config.yaml
d_model: 96
norm_place: "pre"
positions: "rope"
rope_fraction: 0.5
attn_scale: 0.177
bias: "none"
init: "normal"
lr_head: 0.00458
train_tokens: 83130000
Each number is 128 + 32 x the weight over its row's rms, rounded and kept within 0 to 255. Layers, rows and columns count from 0. The size above them is the row's rms in percent of the matrix's.

# layer 6 MLP down (transposed), 384x96, rms 0.146, rows 339-383, columns 48-95
size [ 93  93 101 105  85 105 112 115 100 102  97 104 102  88  91 107 108  94  96 108  90 113 108 127  90 103  98 103  98 104 108 103 117  99  91 102 102  97  91 105 100  93  96 100 104]
[[117 114 117 157 135 132 102  80 123 128  54 138 113 124 145 185 115 107  90 110 153 105  81  95  64 113 213 167 168 134 112 134 142 167 116 166 110 102 126 154 155 113  75 132 146 169  79  72]
 [127 181 189  87 146 119 182 151 144 104  84  92 174 145 133 137 162 187 130 170 117 132 153  78 158  74 125  66 107 129  89 173  85 115 136 110  97  82 126 136 148 140 142 183 168 141 143  99]
 [154 107 159 118 132 159 128 115 102 110 101 166 134 146 130 107 106  70 129 112 112 157 116 115 105 105 100 121 162 149 137  95  45 165 126  98  98 204 120  71 106  80 168 140 182  86 192 127]
 [157 145  94 144  70  73  44 109 222 159 145  88 153 153 152 136 149 118 126 178 128 137 119 149  94 127 117 121 149 102 100 116 155 160 123 126 143 152 164  99 124 114  92 175  74 129 145  87]
 [122 144 105 124 117 111 143  98 131 140 125 133 129 119 101 152 124 115  96 138 142  63 177 127 144 167 107 104 138 176 131  83 122 150 164 164 145 108  54 117 129  91 133 120  76 101  84 124]
 [118 126 129 150  88 149 177  97 174 114 163 183 114  96  95 120 116  98 100 116 161 141 101  75 122 118 128 154 112 124 110 127  93 151 121 139 159 141 148  78 155 148 114 153 158 102 136 155]
 [ 94 152 153 122 178  61 127 142 142 132  31 144 129 141 128 116 122 143 182 107 109 120  72 103 144  82 126 149 118  94 192 115  70 100 152 102  66  81  90  75 176 150 152 106 144 192 121 146]
 [145 137 133 101 126 124 129 116 131 181 107  83 143 122 115 191 128 119  73 145 138  69  85 136 128 183 203 179 146 104 135 127 116 126 115 114 126 100 140 119 133 114 165 159 112 194 124 104]
 [136  83 133 182  83 164 194 129 144 151 142 141 133  37 139 146 100 146 146 118  60 170  84 100 152 106 141  63  77 101  90  99 153 162 139  76 209 140 146 130 134 141 124 136 134 161 127 140]
 [108  98 118 133 179 166 128 112  67 106  89 111 157 127 153 119 163 177 128 167 108 120 186 114 131 146 160  66  93 147 158 138 123 166 105 110  87 131 185 108 163 155  88  82 128 144  76  73]
 [127 138 104 133  94  80 210  87 105 170 134 162 165  90 144 140 234 128  98 132 154  98 118 126 126 112 121 105  96 156 124 179 124 114 111 113 108  86 105  96 132 124 162 160 163  84  73  93]
 [100  95 152 117 109 112 128 142  36 107 156 155 139 104 133 165 113 144 140 177 149 133 133 149  57 178  97  83  94 142 162 153 121 195 182  84 107 150  96 124 137 104 119 187 144  83 186 155]
 [144 161 136 143  33 139 102 121 185 131  99 113 149  99  89 118  81 159 187 140 108 119 118 110  97 140 163 141  58 107 135 117  66 131 112 153 138 118 149 122 181 133 141 110 118 151 107 138]
 [147 119 130 158 170 118 105 143 113 134 105 105 185 142  89 159  98 160 112 173 167 135 158 143 101 118 146 134 163 127 149 119 131  99 173 150 161  98 162  88 167 145  63 131 114  84  41 127]
 [156 142  94 108 132 159 127 174 122 110 103 114 134 145  97  96 189 177 165 104 113 116 119 176 156 100 107 122 107 115  64 158 142 133 141 128 101 207 103 100 164 156  93  98  60 137 119  91]
 [138  88  59  84 193 123 129 194 127 116 123 121 114 146 138 133 162 200 107 139 148  91 108  72 142 155 171 151 105 125 167 132 108 111 145  76 139 101 137 135 174 156 153  66 128 181 204 145]
 [104 158 139 134 142 127 128  87 147 131  76 115  94 136 107 116 123 152 182 141 141 128 149 173  93 147 171 108 108 114 172 170  87 131 145  89 132  76 144 136 142 111 124  98 184 102  80  88]
 [125 152 156 144 120 142 119 157 126 120 164 121 151 183 117 154  42 174 138 132  81 139 144 133 117 137 118 100 153 157 109 112 109 157  76 142 143 127 129 151 192 178  63 124 113 127 106 160]
 [148  87 107 108 114 175 134 154 170 131 145 121 117 165 185 133 127 184 187 124 174 144 128  89 143 105 124 169 143 151  76  88  96 147 127  79 202  92 149 175 115 115 151 111  68  57 129 125]
 [ 94 114 118 141 112 108  92  81 134 105 127 151 102 154 140 141 187 139 117 145 133  93 150 136 129 120 166 123 122 181 117 139 172 173  85 131  92 159  77 120 150  95 138  81 221  74 121 173]
 [143 101 129 111 108 113 150 177  70 133 131 102 117  76  92 115 103 126 167 133 175 128 149 144 140 151 116  65  97 106 144 126 102 161 165 103 151 141 113 178 190 109 155 131 122  63  93 133]
 [142  35  98  32  93 143 104  89 106 153 132 149 181 158 133  88 190 163  92 148 115 126 165 102 170 154 115 138 151 138  93 116 108 102 125 115 113 139 184 115  99 159 111 107 119  68 135 125]
 [147 127 164  83 123 138 159 129 124 121 134 113 126  96 170 126 165 117 133 112 169 101 143 154 115 119 118 120 142 150  75 107 100 140 113  66 134 185 178 112 111 161  77  90 136 130  77 117]
 [195 149 167 106 121 153  64 132 153 118 139 152 122 129 128 124 159 157  93 156 108  75 126 143  87 142  77 139 186 153 101  97 193  89 132 122 144 135  87 116  84 112 158 166 102 152 147 110]
 [119 149 145 121 115 105 119 107 123  73 134 119 164 100 151 163 113 211 155 149 140 145 112 105  81  93 134 135 163  76  97 198 116 141  59 101  98 109  72 118 180 123 164 111 117 137 104 122]
 [103 119 139 190 189  92 141 165 121  71  75 111 230 113  69  82 100 138 179 147  99 160 149 118 156 134 141  92 123 115 174 115 167 129 122 118 136 104 135 151 162 122 115 188 152  96 112 123]
 [ 69 140 179 162 162 151 149 147 145 129 126 163 136 156 103 135 131 165 116 112 143 195 166 118  98  97  88 123 115  96  86  45 124 148  75  71 118 130 106 159 179  87 173 118 166 179 122  90]
 [125 128 114 101 103 137 103 165 135 108 138 132 112 172 100 108  88 191 164  90 193 105 127  85 195 144  91 104 135 148 116 169 102 121  78 121  74  80  72  72 110 116 167  88 153 174 123 107]
 [156 108 116 141 143  97 153 149  78 115 147 121 102 143 103 153 128 144 153 109 113  97  94  82 113 147 163 132 156 103 158 140 146  71 128 100 160 133 129 143 149 110 125  90 116 168  50  99]
 [105 130  99 110 124 143 127 120 147 113 115 166 121 134 155 113  95 155 153 158 192 127 135 143 121  83 137 115 129 159  91 102 121 154 175  71 166 132  82 172 154 140  90 189  57 104  93 100]
 [146 104 124 154 143 140 158 110  68 113  75 162  84  74 159 112 117 149 125 141 108 122 103  91 124 170  90  87 165 173 132 118  79 137 128  79 194 149 163 130 142 150 147  85 138  62 184 151]
 [192 141 119 131 100  94 110 145 167 174 100  81 174  84  89 153 154 155  87 106 132  72 128 127 114 135 196 125 175 151 145 108  97 140 165 186 159 124  78 157 141  94  95 131  73 147  87 135]
 [173 107  96 155  95 129  96 121 161 157 152 121  63 135  95 138 103 154 127 149 122 160 186  93  85  92 151 116 135 117 113 114 119 101 124 109 149  84 112 172 177  94 138  92 101 142 122 110]
 [172 148 124  71 117 176 158 101 141 134 108 167  97 144 144 114  98 166 160 117 127  94 151 144  82  97 139  75 125 111 121 159  87 184 117 136 108 120  89 145 176 135 155  65 160 146 121 111]
 [113 111 150 178 105 132 159 122 149  72 151 118 130  73 126 174 146 182 137 148 143 102 218  86 182 145 123 148 113 155  71 152  99 159 107  85 122 149 102 146  70 136  97  87 171 180 122 108]
 [111 110 106 105 173 101 169 147 170 166 117 165 128 147 144 120 205 135 126 187  46 127  79 184 105 125 127 159 108 129 146 143 158 131 150 122 123 111 102 129 137 134 137 104 101 162 132 138]
 [129  85  84 139 184 107 123 141 118 141 128  72 158  42  90 143 159 151  88 122 139  80 126 151 174 139 174 108  67 130 134 142  89 119 100 178 120 143 140 132 161 168 105  98 164  67 145  86]
 [ 91 130 121 156  64 144 177 156 156 168 156  89 148  96  89 170 110 156  61 120 131  86  89 149 102 152 136 107 123  96 166 179 118 160 174 156 130  77 157 107 125 138 104  90 147 148  87 145]
 [109  81 157 129  84 154 132 195 135 110 145 126 161 112 119 114 139 170 104 156 172  94 142 118 141  74  58 132 102  84 154 197 138 113 127 161 108 169 102 113  54 108 140 134 119 129 159 106]
 [127  87 100 123 137  96 134 110 127 123 179 135 109 162 146 154 184  73  69 152 127 111 141 125  80  93  75 127 135 164 156 138 106  94 128 139  84 132 154  98 152  79 130 139 129 115 120 143]
 [122 127 148 112  89 147 160 138  86 173 110  92 131 126  87 113 115 153  99 119 146 103 125 103 125 110 149 204  86  94 122 137 113 158 143 215 121 133 139 130 127 121 129 146 134  91 125 106]
 [106 129 103 124  93  91 110 102 163  79 149 118 137 117 111 151 192 166 107 133 108 134  92 130 164 114 165 112 147 118 156 108 125 166 172 162  92 158 105 152 178 120 110 151 141 159 167 141]
 [159 146 109 144 199  86 160  79 147 109 123 168 132 109 113 202 147 103  89 135 148 152 149  93 167 153 135 152 143  46 157 144  80 127 120 107 125 135  81 142 122  57  94 194 134 136 116 135]
 [139 106 135 160 146 140  77 141 136  95  97 139  74 148  86 147  92 142  78 138 161  95 106 105 124 129  78 119 158 136 128  91 160 166 115 160 133  72 105 125 119 141 145 134 128 173 119 173]
 [119 126 128  93 169 147  65 177  87  95 105  75 144 185 118 170 152 147 107 127 128  96 180 121  66 134  73  93 175 137 154 102 111  78  79 110 199 110 117 110  94 117 197  93 138 194 127 145]]
# layer 6 MLP up, 384x96, rms 0.315, rows 340-383, columns 48-95
size [ 97  95 108  96  98 100 132  88  98  92 111  94  89  92  99 100  90  94 106  91 100 113 118 102  95  94  96 111  98 104 109 129  96 104  90 103  99  94 103 117  81  95  99 106]
[[141 127 142 108 157  83 112 139  78 150 174 109 137 148 109  93 122 137 169 123 136 139 104 167 159 143  66 161 132  93 135 136  32 151 142 120 124 105 103  57 193 151 114 112 127  98 121 140]
 [144  98 119 106 102 119 110 120 121  68 183  95 145  74  74  72 120 136  82 129 160 124 105 154  83 151 120 176 112 134 102  74 171 180  82  85 145 153 106 105 104 220 162 123 192 127 112 152]
 [143  85 146  97  82 123 167 177 119  76 146 169 134 163 191 142 100 154 125 110 139 143 166 207 147  92 111 144 144 181 100 182 165 136  89 157 140 111  82 134 114 162 105  56 154 152 105 161]
 [113  98   8 117 113 152  94 148 140  94 179 161  91 146 119  84 115 136 120 144  86 122 163  64 115 203 116 134  95 176 139 153 169 129 139  82 130 117 153  82 175 118 149 181  84 163 118 148]
 [122 118  80 142 198 128 152 136  69 139 127 126 117 161  84 143 167  82 119 133 136 144 183 134 183 150 125 112 136 167 166 110  57 121 134  93 149 105 112 115 136  92 122 170 141 209 128 112]
 [127 137 160 152 122 152 139 173 168 120 106 182 155 160 109 118 116 167 185 142  81  81  71 180 141 132 133 175 170 165  46 126 131 100 150 159 182 108  91  91 106 146 117 141  89 130 105 129]
 [176 172 106 128 151 186 127 139 174  96 116 126 144  88  87  98  60 107 126 166 143 100 142 101 131 133 192 132  99 109 141 116 108 117 171 141 149 141 120 180 126 100 162 195 152 167 141  81]
 [136 172 167 121 165  61 107 125 153 157 101 175 115 133 125 156 178  96 234  93 168  95  97 186  99 109 155  95 141 124 142 131 140 169  93 133  89 116 113 128  78 125 164  81 158 107 179 142]
 [126 160 101 159 102  97 107 115 153 108 151  98 146 152 166 172 160 128 121 105  72  99 120 130 123 155 140 183 148 133 125 167 154 120 162  92 143 151  88 135 181  92 111 129 129  69 127  96]
 [128 149 157 163 165 143 101 104 153 133 136 106 108  92 109 104 108  95 167 140 136 190  79 149 162  92 125  77 153 112 108 100 172  69  90 115 195 201 112 127  99 139 162  89  62 154 136 116]
 [157 119 139 126 102 133 120 107  97 141 132 101  76 124 186  81 145  83 200 135 155  98 133 128 112  94 100 154 159 148 107 192 105 196 145 122 121 173 102 163 105  86  59 102 120 146 123 130]
 [112 144 179 172 150 132 152 112 125 143  96 142 151 122 130 157 163  94 132 158  88 120 118 129 123 134 157 134  65 186 166 147 150  59 119 112 137  68 157  63 151  78 126 140 150 163 102 144]
 [ 94 120 119 105  82 160 126 138 176 136  84  60 113 122 115 116  77 125 150 125 166 202 138 100 113 139  74 114 157  91 145 125 136 107 155 155 200 120 142 132  99 121 162  76  73 128 112 152]
 [174  90 134 111 141 144 113 117 123 131 142 104 139 171 133 109 118  92 147 101  98 154  76 105  87  93  44 144 179 164 166 179 127  83 155 127 149 143 169 122 168 113 161 169 107 150 130 180]
 [ 84 142  97  93 131 102  65 132  51  67 188 196  71  86 139 153 125 164 124 105 115 117 171 142 214 135 106 134 177 132 144 108  90 106 142 123 125 115 127 163 122 105 149 147 184 102 147 177]
 [132 140  98  95  78  86 126 134 102 100  79 127  92 148 142 162 141  20  85 129 181 157  79 112 127 136 130  67 147 137 130 125 140 142 148 123 122 126  86  63 164 134 132  68 160 145 149 183]
 [ 65 102 111 123 156 118 111 102 183 163 129 143 156 158 101 150 188 126 129  93 159 147 155 144 141 241  86 123 150 106 116 123  68 139 165 167  89 114  96 131  91 132 114 119 153  88 123 146]
 [166 118 133  87 124 150 171 121 109 141 131  59 162 173 208  92  97  87  98 104 140 100 131 104 100  84 128 167  98 167  93 178 107 137  98 114 131 126 123 179 119 120 129 139  89 147 126  84]
 [129 116 137 133  82 125 137 139 105  73 161 164  91 156 103  72 113  92 148  96 126 209  90 155 147 158  97 130 191  64  84 116 165 181 100 138 125 134 123 114 101 130 135  91 147 154 176 137]
 [ 81 100  83 132 174 145 145  91  96  79 131  80 214 113 151 152 177 134 135 155 115 124 126  49 142  95 123 162 150 144 146 139 133 103 140 171 148 117 205 129 154 126  85 112  98 141 156  87]
 [ 92 121 131 114  68 104 150 140 101  89  79 136 119 230 104 149  97  62 160  86 155 148 126  81  98 129 189 133 149 142 108 160 111 136 136 141 122 155 112  61 112 108 164  91 118 143  70 191]
 [127  99 155 108  79  92 101 150  61 122 125 115 108 127 127 142 150 177  97  84 149 161 181 150 145 150 132  86  95  97 182 119 149 161 162 116 195 106 192 144 125 176 104 168 194 155 107  92]
 [122 131  61 152 113 141  80 117 114 153 206 105 106 107 152 108 144 148 114 215 141 138 160  93 123 128  35 131 141 154 113 167 181  23  51 122 123  99  97 126 145 165 176 112 137 147 159 141]
 [139 137  86 188 136  92 133 122 165 155  98  55 138  78  86  64 167 137 117 141 168  92 126  56 135 111 172 112  72 110 116 102 124 113 149  96 129 129 174 142  97 138 149 129 185 107 150 129]
 [119 108 125 132  94 125 160 175 162 160 116 131 171 146 147 228 110 139 129 121  78 102 112 131 142 127 166 139 154 148 142 139 100 146 101 107 124 105 139  88 127 188 133 153 158 118 137 122]
 [129  95 124 129 185 168 107 138  99 102 116 112 109 219  81 134  73 115 128 181 104  81 168 142 154 126  57 111 147 139 142  96 155 102 206  92 148 130 132 160  94 142 115 124 143 106 123 133]
 [ 91 139 152  79 170 123 152 100 144 169 149 161 101 148 134 100 110 173 126  95 122 127  82 153 127 135 117 131 102 112 109  77 145 167 126 193 167  66 131  96 173 167 180 118 152 103  90 115]
 [158 104 120 105 119 145 169 192  95 120 166 155 153  92  96 171 138 109 106  96  93 152  88 154  96 155  98 148 107  80 117 130  87 196 105 112 108 145  86 122 164 107 133 170 133 176 139  70]
 [115 151 123 143 139 144 131 169 106 115 142 115 115 127  73 145 102 165 139 159  91  71  97 188  95 141 180 127 159 128  90 202 118 140 122 140  87  77 202 127 127 188 113 102 115  88 145  53]
 [187 164 114 148 171 126 132  96 134 123 134 163  99 101 103 134 135  76 169 177 129 187 100 126 162  93 119 156 191 155 132 168 157 150 164 126 129 119  93 181  84 164 129  82 110 178 116 102]
 [117  74 150 204 111 154 101 142 120 146 155 149 105 124 106  83  83  80  88 116 115 175 179 156 120 110 163 113 112  79 163  96 160 183 179 100 141 129 163 154 142 112 133 192 168 185  93  76]
 [158 151 107 103  88 144 131  70 212 133 180 100 153 142 148 139  99 124 103 124 184 107 141  51 177 154  82 136  82 140 127 154 121  52 143  66 145 131 133 109 162 148 107 143 104 151 168 172]
 [ 94 146  96 149 118 108 133 159 115  90  93 204 127 157 168 121  96 135 165 121  56 150 132 149 112 104 132 118  74  95 131 197 116 123 126 134 106  25 125 121 173  72 131 170 151 100 109 166]
 [194 172 102 125  43 132 129  99  78  92  89  96 100 144 141 135 116 121 122  39 178 120 103  91 173 144 120 130 151 151  86  69 131 109 164 109 167 149 162 157  76 131 109 140 137 133  99 133]
 [119 178 157 153  95  98  95 159 173 114 147 124 123 170  92 138  79 148 108 103 152 125 137 144 150 184  29  82 128 159 146 158 115 108 168 103 144  86  96 108 143 125 128 160 131 130  63  92]
 [141 198 142 122 193 134 155  78 119 121 122 122 163 151 148 157 158  67  75 118 139 172 125  70  88 104  88  72 154 131 136  71  86 129 147  90 142 155 160 155 123 131 126 172 129 126  58 129]
 [107 144 129  94 192  87 109 178 144 106 104 124 162 145 121 147 124 126 103 108 109 135 164 131 147 104 146 219 174 146 137  83  97 129  72 126 166 130 164 112  56 101 118 116 121 184 198  74]
 [148 132 133 112 115 162 102 120 146  76 134 129 182 113 139 110 126 161 179 130 146 126  73 104  92 187 124 165 132 138 121 119  84 114 124 141 136  80 164 120  74 107 155 134 138 172 110  70]
 [103 138  80 157 181 108 154 137 110  96 131 130 134 126 204 116 153 164  87 155 132 137 109  96  60  90 112 164 105 113 125  94 135 174 134 116 191  87 131 123  73 151 133 122 124 137 135 201]
 [110 146  96 120 132 101  90 122 130 160 140 159 105 113 195 186 174 135 147 139 159 120 119 174 103 179 154  87  89  90 104 148 131 185 131  83  93 121 151 141 115 176  96 175 129  48 173 144]
 [ 88  89 133 111 152  95  91 120 129 108 141  93 119 118 147  80 187  74  81 145 149 132 187 107 127 131 144 133 105 140 141 117 144 113  76 110 155 177 144 128 130  91 166  39 167 203  93  82]
 [120 117 153 101  55 126 136 143 122 118 145 142 103 124 108 129 193 141  95 103  88 239  96  93  87 206 148 125  90 124 146 130 106 155  72 139 148 142 126  98 100 124 188 164 117 113  95 177]
 [168 195  77  86 141 135 102  59  76 139 155 152 207 144 179 122 124 137  61 145 104 176 144 155 116 103  93 116 124  96 135 124 122  98 166  70  91 112 125 170 106 118 108  88 167 131  75  80]
 [ 87 157 185 102  88 156  84 122  96 154 141 131 118 137 129  82 117  50  88 111 122 110  90 162 107 146 122  96 115 123 116 127 129 191 117 193 122  91 145 104 122 145 119 217  84 124 139 116]]